{
  "hidden_act": "polyrelu",
  "norm_place": "pre",
  "norm_eps": 1e-06,
  "qk_norm": true,
  "tie_word_embeddings": "early",
  "init_std_up": 0.0244,
  "optimizer": "muon_variant",
  "batch_tokens": [65536, 131072],
  "train_tokens": 593800000
}
Each number is 128 + 24 x the weight over its row's rms, rounded and kept within 0 to 255. Layers, rows and columns count from 0. Numbers have three digits each. The size before them is the row's rms in percent of the matrix's.

# up: layer 9 MLP up, 2048x512, rms 0.321, rows 894-993, columns 448-511
# down: layer 9 MLP down (transposed), 2048x512, rms 0.0568, rows 894-993, columns 448-511
up894 106:132136169174136123100096139147144144103138125142108146079141143157173128092093121154153125141140132122184133179138108138161169148123109112119085106153104116122133139154104135173100163187136122
down894 091:101126096138091120149125113132147121151120152096117089160138127122088132112101115153110124155141147109140123119099181112160125128125103120104150135115125151062100102141142144106074148121128121
up895 106:102137174129121084150157107124110116136123160139139143134133083122131143093116092109150123150116105125156140153125136163155135112101105102141143080101114143130080073111134146145144123112096103
down895 101:148133150125127105114147116110101104169125156125146138136136115109131112123142133141108122123111105180126104107168161137158161111107137109110137126160133122109126117106127134150151104132115138
up896 106:131141130140096136127139183105138202143109149107088130107128141140099119149141097112124141148161140139084137136115101128098172133148167114139117134108106162125135135143175130098149113092139116
down896 111:085143078185146148133148121098104136137145129106104142166165129133133108117148113121149138121115103117127132165145137095132089110176120101167104094086137130174102132123120094130114116146110136
up897 109:092144115171106121113143068121106107198148142169118119135120110125142137110130150129138139114149128132100139123130090138114136149133100122145085153091148122135120142153121142189109129137133137
down897 103:123113134125159137123113093106158139081119135146144100135131111135147180151113130158138096146163130165159091119127061134124117177118118143165161136147111140113143156124118140110152126092149165
up898 098:130118163115131156120141129156153110179124132099093146091146120113116119118121125116117175137109106117136164128119159120121116109099145098152121099121094097116128130082077148166094161106108156
down898 098:111151156167090127128091096142102127110111123109161168090100062145110109146133136106147151142153143125131138145081148175114091100120133132124120151103111140163124151101100125140108098092093152
up899 101:106163111128137146112109115134121136127118081119090099106138146158151124147168148144088160133097123139158115070153151100097149127139137136146114125120158156154105140147124090133135110130131145
down899 103:106149090172161120136100127164118112110126113130128135159134091117106153108107130110112107122094152130138076139085159077131119173145166125151165096134154131118105124117160084139157150153144150
up900 094:122113103160144104125100106098132089136168112145104123117118122141140128101091091056091118137120165114146124136122159151136155125135119134103112137136117172130111143089114116131117100148158111
down900 092:130142082107153132160127098148134080140163087120143104112080151152124152085127127145139129128124142113136096098125118100133079106158092128101155088121126113109113120160139122156099119164168134
up901 096:136124074168158162113113152149170135126136124099112157139157129153139131110145160149122094081131159102097112136166126157112116097139087158143131164114153106150094131127117127144139137137141128
down901 097:144150114109108098088139125119121129129115169108118151111093142129143173139111121148083141147140061140120119124138150141070160134114112133097155156154118138157193155154153130112118116144134148
up902 094:120111109119137114130107107118126104140113068114109103165103161150188124113172119088141134127104159111120113175128107106134134085110134167157140134130161146205140104167133121089122152105123138
down902 095:124091111101105164134129125121112114103105110125128117135145145102117098156114126124158095104090138129107130148119179129156151138110159111151116135105120094227164121164141124104131140156101101
up903 102:141103075139127126126154102154133161101164123122112131095135119116172133121134126101127094189134158189132141121135135118139110154140154115121087148127087149110171135102174122109173133149146148
down903 100:100118139087078118143109101125176096106136119087142120133156149143151121121106110058133131133107157183123126108149141152173124097143096091122113134125107120087132115160112127112121102157151149
up904 088:130168101133145108129097095110057102098125107109142145153095124113087135078153112128154157105157117126115106101130159141164104172101166180151109132120128161136140136103086137192111122115127091
down904 085:142130103180138127121139114166069098103148173115157133125141107133122163131125131142117142119181093126147122116101132119105161124104114109177121131141105149139118099084140162107143128099146159
up905 104:103119126104103128160081120156114129109146153132097156090088123121142158119142122145113156128095143140124084115151111097076137078111125090186114119055133136115173108113141129127162122133160092
down905 101:117125156169064147144149073091123099126111135146093136156080124154139137144135093137091146114161111158100127105119134107115123101110119136137173115119107120175147141100114150143130163150096137
up906 097:098144132117122122143145112165150163089115185144148103160115106115145118084148172081091148104143172103105139168124143142161113162150164145136124145098140127131115157099094121157109131085118103
down906 096:133088162134137106151094103107123136158141120120148126122154105129098108102201142113120127163152134112123129138142107160164131133145098154129130081132161117138148112136149130130087148109160102
up907 109:135088124127099131191119086145105136155114156157160114100135146133171179083147119147142092175131143148157132108106123166156162099121103149162113151129111087120144140142140137109117149169133100
down907 108:144149136119129138106093151158127144130130144113130164114145149128166110092132132121115081149134116149123119128109129143122104148148127164109092145143104106120114165170112105102148147136132145
up908 109:132134125162107117157170095125115137111090138184131098118145097119105160130112130125150068190128122136083142088155121123113104146140114130131118132127106132135127124120135132133138122158126109
down908 104:107161121180122121135167124131103113099152132107097079140141142098098119114074147134116119085114134081128171145126066076131128155078096103124115102136161133102122160132089116121094144131106116
up909 100:131072137136083149118171083138127166154125101172133125145118135140136131142112126136124121151129141127175134133142140147102134138124118134089146122169164129116170140171142140172173140106146083
down909 099:135110162108123147112151077106148117144121107135125131123090105146112102148111139109112133090140121157146154140131107154088110126128071114124139149174145123128161121123136139108145158141177133
up910 089:141132083122127150160128121108107092173066094124092118166141108102134141144091120098139097156156112133137090132125108134121140149167160117142108140120134109127167139131110171154153113136105111
down910 090:101153126129139114116125118133147130141144138109115156133132154115131126147129125119111167144133138107168112120106096134119165145138162166115162170119097088133163170138113100115117094140151105
up911 102:152090105130172118107124127147145101134135099119128115132141097124099138129112125168120160088115133136190116122125142151126203115142140159130133110079101160158112121140133128127097119093152164
down911 102:095094094106141109127136138100115137102113095107070136074095085102137120093162145139124115114135103130100114146126117144138143129158118151099125141128145104122090115152131097113089136112142130
up912 099:122119146126126115135127144090131127092156088173115143128145159108140190143110158108168126176119170123136144109121122119155139162162124126121142147136078168123119141158115156141114119141131089
down912 094:122117138125097094172111083121136078133161100094140159131151136093092139107135149124125144109108167106131115096102135111122121148115138143091128131163123109124137148135122127142125127120135129
up913 111:116100108153081115127204136151140132139127178162171171110106117152130103114132143168098077132170153145123125110128145071118132118120173103119151121079107118139128175133117132120128114134153159
down913 098:101155102140070112123188153119149099102152132145165165140102122111112099086149126179064116119152094124079135142109118118151156099135148134109153151102104151131131104153125146158166116130122124
up914 096:123203109065118095132122114134144108127160143131106132105176086117123161151136143121155148163127139099139116138143124101136122090145147144110144133107149143128140155151099155186114129119103133
down914 092:133108111140141131123100140124111119128120119107129095128118162128115140151128140113127091130125123120106108153105187152111139083125088113161137107150114097117127143126116152091133142117111112
up915 096:120136158162117187112139144113096129139120105129110111149149105176126110137144101098126102149084114150130132104097093165130101118149104132145108174115119088138158140129087116103101140099155103
down915 096:141105092175127135094134113139176113139092186133138154125146127095145116108126149149151123113144167136058128114159117096147139133143091120115132150082094115121122099150123101141123136104118146
up916 099:150124152157107153086123163150107136184103074114153091129101138124096151118159176103174188114125127104136139111119089125124127096171089100154096138148157127107106106109156159163145145140147127
down916 096:184096126124119099130130115181096137152169122097083117127200151127163140120105129135179154095148106128162086055102134114153126112143143138117069122162146136127118111108127158139117138116149131
up917 104:158105157093143090105174119157159125136114088101129133156132101135122137115145135123107155164160124128084114143122110143136121158115127162114135091104142117129163100171142128141157030162101116
down917 105:109156091167158107112125095117145151130120092110150170134092128109162163127124121115100117098135145092143104131123143110152054121193149100120109134121143117121152107123147111121091085139160120
up918 093:147121107118084133149132176114117121138105140111153104105137131146151148123143135163137147105141119137107110103092116082134172138122144142159114134135115132084138111156130116114156153145134120
down918 093:133118118158158119133181126104124137160121131113169134130138117144071105133118134140123123113147142082142128134116098092085155123142161128106115126091144112086132115144124110141102165171154113
up919 103:148178144104101132120116156128130138159085121092155099174086149111074173086122130151123145112083118137134159140149155147109163163155105149156112104128126122082122085117146087127146178119091124
down919 098:144121155123138101114112106140155165129138097118125107100078122131081144168154107145145122120139130109095102129145161134147083148104115060130102107177155132116113169084145169126113116147106131
up920 100:135110138110148124131123154093160100207105121097148086087101121113133112162167187134134112149100089115119137131115169146130108144162140151128110133135135098067115117160109128117135116122093079
down920 094:141142165107154157153168106098107145103153111100113124132162126144146151136157118139135156134109143157123145142073144141108144127165149137132097146109133098109157088092140145172180137078089124
up921 106:132132082156118118113113103176126159084143137117086131188142123143137155129149115128095169163118125135159130143107132133136121148130120151113141077152159157127105168086151147108148141136155106
down921 113:088127146128089117130122096140107106096140165125144110113156161126140137088115100139097148093139128171128113167103137120142133170161110127132140145102154142110101135114101104100109119115129097
up922 105:126171074120152170120087134117141136125131089119150149149161090131057118153108141107106165180095103111126118131152168157111122157138158094132137111115137156077103102092110114114101147122094129
down922 099:118161160115160161147131127129109131163134099116147150144123157123166106158103137141129172141113166123119142088139110126106138125096123103166087062097151184105111106109129149163088178117141112
up923 112:108138108132158161126115114144158151111160132139106133144121123124066150173113093131145131118121136155106112098147148130158121106155146128107130153113152134143126101081116109140120157106130132
down923 108:137138125134162137099102127141114130092141174111135110131087132173114111099091180098141076132156146108136122105126119123101124089156119117073119121088129148144101122098075118160123151111132199
up924 099:150130155150154107137110121147121114150115110152178114144117138140118124127141094162110108125130105117128127131127121123116119114104120170143119161112087130106126153165153106153109166187177174
down924 101:120124118154133149148101120152107146106151166102199157135148155122087088120130171119100128124122120072140111120124114175106136104143110128161090169089121165136116134098129098109108121141157105
up925 104:097107147130118066086117145126152163125121131117122088123137117106113123126127098130149104123141122115129133128135122156102083136173100150142159144108111157137133107102128163135119127126122169
down925 104:119107134131083133097140130157127130148151135127110134138113095094121092128090129140126162142109116125166123158083143130137104149138133122090172165125133133112157135140151113177110119152119117
up926 103:156132116112142135069120126125143146132114168128138109129146118118103120123072132099157109119155136122118123122128095135106143119113112121141124152140140178157149163098156119162130147147127120
down926 101:141163108133099123147131098125101111123104141130136124149172172151159140123118140084084120143136108163134115109132131101125098127134118158119142118119111070098104142129122140103127109167140142
up927 100:146132133124160167148102114145112176144082132159103117126088101113122109152144130116140138091144098125147153123169104154155137174145135146120083120135133115138128118124125126100194118144141155
down927 101:132130088125098121154110115149124190110147112105124137136156134127141101109141110104178157095140132094093084141121137145147160113154109109117167163120100122115106105129098195111107123105122116
up928 100:125113092123126139124145131162109147119112104114106121155146108127158126114142121114141159102121111131105148113100134150156141124159117138129120145111126112154134129134183110125099092149130152
down928 101:075176123127117110111127091092155107137113115127110119130157154130132172139164113113138107137128096137095116126089136138148149089106175120106143135156104121169130172099121148125115162152163130
up929 095:154113141108155143142115162140073170138144116093078082075101110100135152124132094150129103189135147117141131106162123103164143148099112089168092118168097115149096138109161152112141130105132132
down929 094:158131122100143118136123136140135157140103120124165149141148175137084147136118134116149133174108150160114149129115136098159136107108167114128139109128168136134140107111142115141150125171192120
up930 109:122155153128139112146119124134094118095130140095169096129115109151165091119151125117129123108114129103162131139155139141146104134116133109077167160148134131143123165152148197148152128111149121
down930 105:115107161135122130141154117134134090103076090163170152100070098101140117169105161116101134137125108082151153129101184113161153090145103145118157173119150118116081148098124153146114116130143179
up931 114:162124083137123185182076157147127119115167064137137141082137133109143125140122110080127178121140146133121141160170150108112115136071153106143126170081117150168110133114142111117123107122104094
down931 107:109157117130148123079119097113086143099115142146125085123155111144141104142117120141125133177116109146148126141122092118117134126112098094115152134123135104156144096156163120144104097137143099
up932 109:105127117150155076122155100107154110150156120089113121160133136155135171129164182092152122133158128090101086119147104114120188107160123119115122106102143092136156123127115154105138133147135119
down932 106:091130131129106117152129126104138161117149141088160141111135113134114116115114083093143143149155180117128130164119130139118138127133158126129115134101115125111120059144103124154141171144139136
up933 098:124151102089117185142127115112129137155071127116114116109100120084133172064128141117140110136136123147099181135126181122119144136147146129137076102158131138141112122116086139129083105115122125
down933 092:132112154114145117143113124097109113114107163118152129136185094155143095114145166125145098111117142135099111110132125105135119088129160129136094182156119137083111087118122127115121123110089166
up934 101:119146118181106100106102089095102141136109137118124158089115149117090137091113162149113111123101106097153106147152139117123177120149117147134078106180123159110148150125184136106127144081186095
down934 101:120166149100120137092098118135140161165167150153136121114110126128081134130152130141166156096119102175101143097158137168098104124122109121122125126127123108162153134146155081079111133162101136
up935 095:141093122113122110103112102094152159132138127132098105118155130151139120138174147164110153127178108113116117104094108137153162111115137178104127115108173139101174085136149136114126123133147141
down935 102:184075104115111135130165091145158140139112157129131175115121132126089118160127066133125142109146142137107142087157107102128164133101139143121127121122154087167118113135135140132154133083153119
up936 103:124140159149096090120095134150103137160176150149091129117153146137154115112100128087143135141140130123151154150132131140084140176115136106124119172112156102131130113160138157178097132118157148
down936 104:134121107123149168094126135112091179135100141143105105084155122126124097132116144107140157103068128109152132144187156120124124135086113135168078133155077135130136090114110142121082142168103112
up937 099:113128125102138134137170116143142175146143114155193138101109134157146123118113132147157108112099114134143149162153100122129111047138142153095130130136096123091105084149106121122133134084114106
down937 100:150163157155180137082105165141147111095128124155110159097151100103133054137163136154125137152122112136148131135136140143122136156133131123112161116157082123119149115110154127122132140122086128
up938 097:106145141127130110124120165123129147145125186145169120128129126108117124142110103168092119129118132134159132153136157070120107125151106145107139133072156139167134104137128168128124137149164117
down938 090:138117091157153159080137169168156100143115115094056115144134134132097136169118143168144101145146162183137113083132118165125102147108151125111155116167166152067137115146112164099148167139135115
up939 107:138150135132147123152137101162115159116161089129135152146149109144144111106173117157131117114156088107098087112131086113135166151152136096085175103146133114156107130180124136078127177125120130
down939 102:123160148119126131128147114146147116099141130141149144123144146104135120148135135136105080126160134148125123100168145078138111126115163127173113109143135168160101159103106166122100150139126184
up940 097:121126136139136129161151168159088125103108187147185135163131129116161103127101089156122098165149117137136083150143134168130135135086085145099080104109094078115117116145117146136145142127111136
down940 094:104153143156077131129136111129121140124138156128121126119122143144127161119099142167095134110130139158056106120121131154124136112093113136138090157137162148113094098116098082093135184126125115
up941 100:050143136106169087112131134107156173136122139100143155127145138110147144138158088155097151146149131130145084163144136151152187133150136163172120140128089127141123124131119108169123130123135142
down941 103:097142131149155129119147101131162089094147126133112113097118146073095107125157127152130129129141070147108140145139112101134113151089121127089144098126119133150133120088111130150145125108141112
up942 103:115147116168112091115115112120135119104129132138124118126106091174141095084162158109158154132152114088128134130113144138177096176114142128155167158142122082116125121122109109130085125126120130
down942 107:103116117144129108121148121091086103166124119146171132153116112119078141120156070117119099137123110126102121112172127117141111152092136148135134101123127103139103133149107160126138090103142135
up943 098:182137174124139137103118164146139151109153127114144097099157097135117177135152130098113121168108095122168107105120163107137157147115154140133158153100131086165118110102100149146141096126108149
down943 098:176161118131164112154100118112168124086138138082101114155133124199107135169134171158129106124143125115121103129088124089136126133152136166090120124107133119127133077139133145129133147118157127
up944 099:109080158110139119094118120077117147142123095142125125080130129157147151149084127145137120143148152102105095144137132120105087129158148119120172139150115127138136128062109127132157107143136151
down944 097:140111118104140116113132114076148118115105098105146126119145130135114114132114161133143166108166135164146147157126123150113103137112133186093117077139090139098099104135126162148124098146130130
up945 103:102128118181138113142110175175142113124089142096142148120111161143187115145149125134137128183139179096125155119150135092087133100114150127110142098060127108132103179132137117122118138110146158
down945 104:111142110160107127145113132118136131118144148090128138157144163105126129154094146140140159134147116132080159155163152128134132119117132132114156088110110125080113152128101154128082127165124075
up946 098:093137127129156105124124124121132111109116167105144077162095120174127129146143154151102119140133124180104099115121071115134127136166121161126114112132162143133136115103153132147119132130128086
down946 101:136149139135163091153124127133079147134142187116116115149164133135134116081120146113149139149135160150143072104161163128153118141128114103137133097139162112151123125101184127130105123114156106
up947 096:094132115152102128146162151143128102157178109129127127116122094125176132115089096124125132129127181132098134061121147080114138077096165118090111098126131141133156121118144102122171077097132102
down947 104:129121098125099146109107136111132114111170110122134099111074117100138111111154153127102115131139165146136131118123127118150101108084135121135146139103168111121140116141167122123093089169153075
up948 104:125112160162059139134116123138148125177153155130137137097099146131147110143144158156163118084158095151124145159121142174125128120123175109132061154106051170151143170135175159119142139145165166
down948 108:156126095147105165084138120111148111141135167122107123131124146122174118153142096162113119134149134099147188117129142159121115147177105111147118149133107119170134171123162101124110137193174156
up949 105:151138099135142091124160112132141107139111097136129126137103122190109147118141120146144120128149115162122103142115112132142121102125138144120126120136144110136111101122138133147119101119111133
down949 106:129149134156130127143146145131144112160121103095128129193134126086144088129140155148136114130114162109156117149082111115143115151104105152124139151127115160099138114074099113147117124155154130
up950 096:146088092133112139163149104123114122121155128135122140136097121122121121121140139172141119135126128096148110110171098151175150105111101139138095079138127163156097146140126127110110139160131140
down950 100:111120130135121086137145106144130127100129144063152163090148150127137122120171093140135152160134160110102130144131148091114112138123160092065114151101133124102144135131121173134149122132164105
up951 098:162135141140101118102121120120144088174185099137114117136133122131096128098125180086113105156119190139128134136182113150110118136150133148115149134055119135101164140085079188127121153105134141
down951 096:102178160163098166132116142112152122127159131124167128163111129094158060139146126144138137127145139115138147167164167108139099108135108153097142131077131107121132110134133105165107060102128121
up952 103:128097102129114176097109130128139122180139142153113143122135122143115168175146090144103127104150141098191124144140133136094132127115188130096107118149120111142159094152107146137119148129152112
down952 100:140111138164129177121167111120134104119150127127131094158159137144114119101139102143133116109091131090133130122142133143152111125132133131133178118159113151159162079130125087192111157064081100
up953 098:148144134098156142093170137141149080158162101107104119110113123085138151123122131091119130162176096131147126144156129137126095104104100093145132109131141127121131150141147153075144120094126108
down953 093:112123157147100113122130150133153129149142130111101113101122131140130163099122126144111146117125150171134089111187165128156148107099119102120147090149126145148138155140133139117096097060108119
up954 104:114140112119166132146107074153131139118139132156136096133108141176115131148139132136122159145157135118110154124121129151126082143135119149154132106114074111072114137102127096098135158142156098
down954 101:140156150146142108133140118143157165089123148115141064153121127125086128106123167089115112127130148120120165094109110139102160146146100099146156128148110179107119128117181123153147160099108100
up955 094:087154132107152152167103140099135140140147150125097132136069135169080120122094110139166133095128111114103130088129106091125103102133150141128175101120069102143147135124102151110103112133157129
down955 090:117097103135155123099139178094110155121148115109118113133064140124114088119118131115162109110163070100136142162172118189123156108161137117135143112109128124143127095121109141057127137103158114
up956 102:139093138113127127106157140128134109112113151163139119114112134131119140119116125122095127143146128170148141120178129130154146086139110081074125125147127117162106115129134136178079156121136150
down956 099:138084134151155117113158141182132186082130132136107109131116127131101165139114120117163129166096164127167159109130099060065180125126122144126132140134111095158161150139133084125120107108127168
up957 103:157115095146146157148157173141097088164125129098176138134103141143109157142096149123125129133140099121158098127156101124144159137095134099127142113163134119155147130117115130139147107130114134
down957 106:093102132107141105116159149164127143164153100142146104140113146157108161152114150131082094090127101106093096159100132141123178159121117150126150153101171100135131130151133095148142151168092124
up958 094:157091137110126132134110123121081145110085168152152175143111134119132119043109111148151150119166116122069153132144102141161141151150171138149126137098129135138105103110108095164111144130119131
down958 103:112141162147122137109154122084138107153116109135140089170074121122172117157114152108125122173109173105125151135123146126118142133136133112149119140148126105086130150122142130141157066157119111
up959 103:163091134090154124077139099131079145137088118127149150165159151098160146123143159167131171153163152185150115105144132137079128127097164154143130079191066151123123144147126118142111133125106113
down959 099:146101127122151143105145142157089129101123111126091181127150118131142144142138113132125112138150091159088142123098107118142137080124132163122076134124133124151138111103099093139137093154120153
up960 095:118115096183120170102123115127131139129125112104141154132106131090115113132178138120129120117163163134109102131169146174100108125114114092138138158145143160103154125120113172130173152116116104
down960 100:132145111105083134115148144145139119125115152120125126130148127100118136108111113132108134142142125146128143103148097147117138132109077128159090119129129184141140119148118106132137112124105110
up961 099:091125131058085106116155137162128148128111126107079109106109143121098109109140187160146145128091097165141142182128199103138126122106116104092125109130150116158121107131127113149118127113122149
down961 108:158096101117144136106121135139156165142140130119114139120082184133133060136135122116105142142085161145136162156134116156152084138153158186119096092107097111092116131106189126131130123118144119
up962 107:132120151149147122121182159108146140126160167132111159133128139152139176087121139110123146135109108128166153129160087113122132146114147127115129123118128146154149130126114112146155112093155116
down962 088:155137186156141112116148154094111148132102156165119171135088168162129113118074158109151133117120132173115120144128165180153127134114098129140087129144145158139133124131139136148124084100148172
up963 096:120135127152152166092154115120126157110103126144087123154119132174081169130134124098128141131161116093150132117153173132122117102119130134172095148100137114123177148113100122147134142114092142
down963 096:144118115167126142132132091115135099162070130121129101155145136117109102165122102114150199086135119140183093147126122125130138115150109115144128116121155143164137119115120137112073135120115137
up964 103:163128097143167124111162140083108134126121105148141111126092173166136120114166126124072130101092120104108135154146130107098161082123127155132105132147140121082091098149105155159122168129145156
down964 101:138141117119098135150138177147135161143104113109133102132147158149114117116104106144131156097131172180145126146124104070112098125182170148162077144105125128084091110116143127169133120154130162
up965 103:103113120113155140133143155159162092134082112117125087117189082150149133157127104124075145159137146165143126121154139138142122127099128180111082109089123119173162121127175141126125107112174159
down965 107:138144122106078113093119138116126103115100071092082116153118154158107088135129127116127142152161111136131127136096130146134116102108095154107129116135124124102106110122121149104117164161156098
up966 105:165134103138094121169099103159149150166136129110130131098163127147132146170129107135099116115137131120120097123125118165105140099117147127117096118155079105125138119104092138119112132104153164
down966 110:152143121113129103116123118136126135175143130125170099117151131170133145126109129102116123134146131153122113153119135180137101099150138131118130152104115133106143156102103139092102131125129143
up967 096:170138142168102081116114171118139167117092090095121149176113166151128100080140145083107129081149119139079140139145150108144127118106124124110159091137120145127121111130167153149137130087167085
down967 095:140131145099119097119140156118136150097128116115151090150101121143128104112122146129093124069149131103098119129143080192139169097149161140124105108110146153120119136153123141149186143120149105
up968 079:140094148128165145150154129171141115123150143131101146161166186092119054153122167124117149121146165123091097155082140111103138116143140149163135120166077145092118098197142132148150175138112099
down968 087:127103127110134110120183120106124136180125169109118140131168132103143087135102158128103095111118116094128110168141147101085150137102120113147134156102143140113144103157135104142081103136129136
up969 099:118126165148139155101161142134135162145179092158167132166108095124166093091143141122130103116152146167136153131106130089158128088136097165136136138138115110118162125111135135113141114171148157
down969 102:107110138160131139103123105134139145144118112141132162180124131131134134133132156119111109107120141085127108120150114122144128112147136110147166116089169159141103096161122108138142129133132151
up970 111:172153116108160113119137166140126112171137115108116119098114126099142152099130115123086103144084110119142095120161126112150120112137122144141151101121118124111125145122137129124155141145102112
down970 110:122092152098093122112138133084126086164112127148158132137059135144112135154227142136129112116150084153102152122137131121132108154128122110131161092153100163179113161140156115187153129103127113
up971 104:134138137159146120118134116107144112113120155082104140132125153100145159113115128118149114111122069121159091100156089138127121115173124105087137173088167142135105113148108171146123130133088117
down971 105:160193131130138108117160108136127136168132113100156136144129120119138115113138089141157144157151080125094153138125121106079096149110089187151128157105101126153072105127144132109122134168159126
up972 103:090160126138151099152160159142071111139109125129133159105118116165117107103115132143172093130158124117163142118155132136088139168100133179100150163122123093114087147154152076173146135167118149
down972 102:141124111111143120163118117112111120157115134124107117113135117131165120122127130165159139135171127146132159101163131122117137132124153135127098115144122120109114120087121110165168111099129139
up973 098:118128132142113121151125131119124093126132149112142132183126151107122154118112086165127083112119146137149144153083156127153163152142117156096123156134158112081102168150133135162145140135067151
down973 099:128138085121104126126127118130142126135071114113127133153108146114119086146083121138081098114143147140130119126112157111186137161112164114087116155139122177130110133137133129115128096136127069
up974 089:157124140116118138129085122091099142122106186128112099084135125095191137154115152129115092129097154137152123151150162095127149125136105124145048107122127120117097096125167087117120141134146128
down974 095:126121141090186160120154079134120121121140131137159104172132108144108092134168150125137055105157154131127133118089130144125118164098100131100089105128140143138117147116127095163105131170139162
up975 102:090136127102086163143104131134111113120158111160136119127124124152129121099127121130123136087153123128121154138159150117156139100157104110129125171107152107090088110148130157109101116137185136
down975 103:116110128060171084137090171126135166121148138114168173133129080175158097138163126152126093102136156116165151164169123136107123096112126125166142181089132142108130182121139139136105134133125127
up976 102:146105101081115127087138151142144141111063097135097180116163115140121142108145137175142109119130095175114111137135100099102116138102127095129147103131123180153113160145126148116089136111107097
down976 102:088145135111129101130141142118139155105141133146187144131169105150155114118132117160122105133137122151124126130144138119146090162133121085091137156169144215146145144121121153172133151123107118
up977 095:143129133115134167127159150093125106094130110167144167155138173082152168137129135092158094145178142142139134114116135151089133140172127108100114103121118129091139131161113138140096158125131113
down977 102:159108134087111151112154139124107123111072122160114173124140120116136104140166162065124103175157129139111098068109126111102169129162140125120145129113160139114119110096082147135126148145092132
up978 107:140152158122144147124175131161130148156145122109106116134145103124136131127132118120120160128142135164119087136078126050092103147142104091115115123160174099135120123132133157145138141138172187
down978 114:088085118109150146158130111139165107125165134131102113122124126083155108128145100150133100115172148158092086144103113115122131060142085137155070125128159093164138136144105148121123118159150147
up979 096:118113105073122120119129144142145126148116110150112113121122118121158127154126103129140105099113132180143138147130148098132128096104167118102147118138120146124134160106134168122127129115180136
down979 094:136226148108119131091121107141126139100130080113140110134101146132121118170131117125128120148113104112112142169106127124166095144129150122122128113128161138112138130146113114170157153143118141
up980 102:177108121088090123123125109090150117181167111097129073139121140159161126095167124180096112101096156125127098134140140107146130136127112136106092120100126141133147116148146147154094147152147139
down980 096:192103130109137115166122104104143125166151156125119108136114179129122137112131140139107170119099133097124153168127108146109159138123126136115108141132108135156159098167115107127096120163112144
up981 094:140143116096136151128131059113139134170133130120105153124123151099108096155108124121116149142109131160136113154178140149123128128110123104148124107133147135141097139147152137154144081155174138
down981 098:127139143099109128152126114094097131164103129107097116147138123161107116120133130090109153082133107168117100113130137125121136115136094125151165182079124150123129155125113139123112106152114124
up982 105:133127113132161139143175153125120163110100126153137112100102143120110126132146165151105095135187164082113143157137122172142128113092075143113155129162160113118132125104121132131094092040123122
down982 100:112112104143133144122101144175176152163145095108109132110077114129096139144140125144117125121121124135108150143155135103134169121124104163112103116130101154126156131110158102078102135099158120
up983 105:144100138111145143132095136156184148157094169130129150083102094114145151147141109148083123175116159112091109126132125109164096111117129141140158167161115114151108149146126155140098169134128141
down983 105:140124094127149104124116130106106098124100155124155080074089134133112126124175109167109156137131168140112141122077138118089122099143151152130130138126128126148124130141157142088167143096149139
up984 101:097131121162134132108124128162159128144172091121133109129142131106146181093130103126105105132188097151112108164141144101091135135138129126122130100121186109089126168136128137130086075121131148
down984 098:153145107123146142114090161149140117171116141102118148120126171112075104106122154145135105138120089141150129146106192146131168107144101166111117117112088134106157122129123181191157110151084135
up985 098:147119148139157107105144076135117126181148093134163164118129131118166141116136093160160113110114114099154145124160147160107132161118126113134109115141145175127101148094112111107121132119131133
down985 096:154089137139169156093095127088107130120134109109125116156108151106142101091132151111123098103119112133124140126121147146129142121101110116127183131166157155117113183111122119121119152109133087
up986 095:124105156135115138138165134141121088130133141135172152104111124102138132162147122114145154112104151140115133132168091139113126139118100140119086142111115149080142136090140143170112085127131130
down986 098:105141084146099119137133154141137167124111087104119099136145093115090119138126156082097136129144133153101122140121120145113141147113090149105105094167114124124111162140136139125113118169094141
up987 107:152131119145174079138180083106164102136072120080095137188128149163112178119140171113107135127125179139123138149125122108117133124137175181078147091134048136128151135138135133154114137138123171
down987 106:144131132148151112117112100129145113109092177080133119154146204142113139141081129130117119130086126119156121140170157166108130125109129183079138125139093128110137160130122145107119136104174166
up988 087:084156125093106144113156096148109131092090147104104110100124176119108113101121117155129141099129151116163155142081117097130103166147141113115117168095123140175156149112138132130129080119142140
down988 090:111151160148147118138122075129153166111102136120119214101109124138134115123113144142140134107132131161127095114091133081133091131107093138090091141140111099136094116126135134110132127106118114
up989 096:122096104135134139117154120131103095120079105091123122096104091128140105098139124149129090094154132099085070142102158140180121094184145141107087085154114106159113157143135139087099177154121134
down989 101:142112107122099130166121118145134164130103147113121157115129171102100151140083130130120130123078095129190101043139111121113139128167111124106131133137167098133139101139080156163153124119118135
up990 106:100132126140126078073121146133110128131151111168171156128116153166113111132109135156124141141109134156130115147116152144127165130088083125097161100112153144141146141115142140147115123151104150
down990 100:117147182115137119081151105151105128093161137126103142131147140171103099120142117142153102143149153131103103162133137094117141139073116114087130135088097155107117112117109111110135138160100097
up991 106:118092160149154154168116123119141135126109164139132135140149141150121140156150124107127121132105150117123112096168120173088111144126148128148091137073143137118121111136172139131135139150086134
down991 113:104131148151141098129140159110148155134134145166130103129128161152177089149110164130142114107177128127090114152120150097124083119133125121137115116130145126123117128124083141162110131155121115
up992 107:115128122137112154126130129115138146084131130129128145088093118131132121109137113116141105120151119079135119133178145154077114112163149153133151158134184117153133145160094142079142093103125114
down992 102:110089145156141143151147126152129117073163117172149115149113100137143123135118124143081130107102144130155122115124106134100111087149117119125131108131115105121089074108065128162124137099134173
up993 100:131127103136110077139144100103096142148116127155129118126111113146181126137134152117131110128135144137119157133155139134136111104099115156108138111162137142096131099104154116134119150155097103
down993 098:155128147121127117121118112143141152141162127148082095093125132171126145128138106092128130119109166113133148118172098097166117133121114143178132129140126126104124126141161143113144145161129093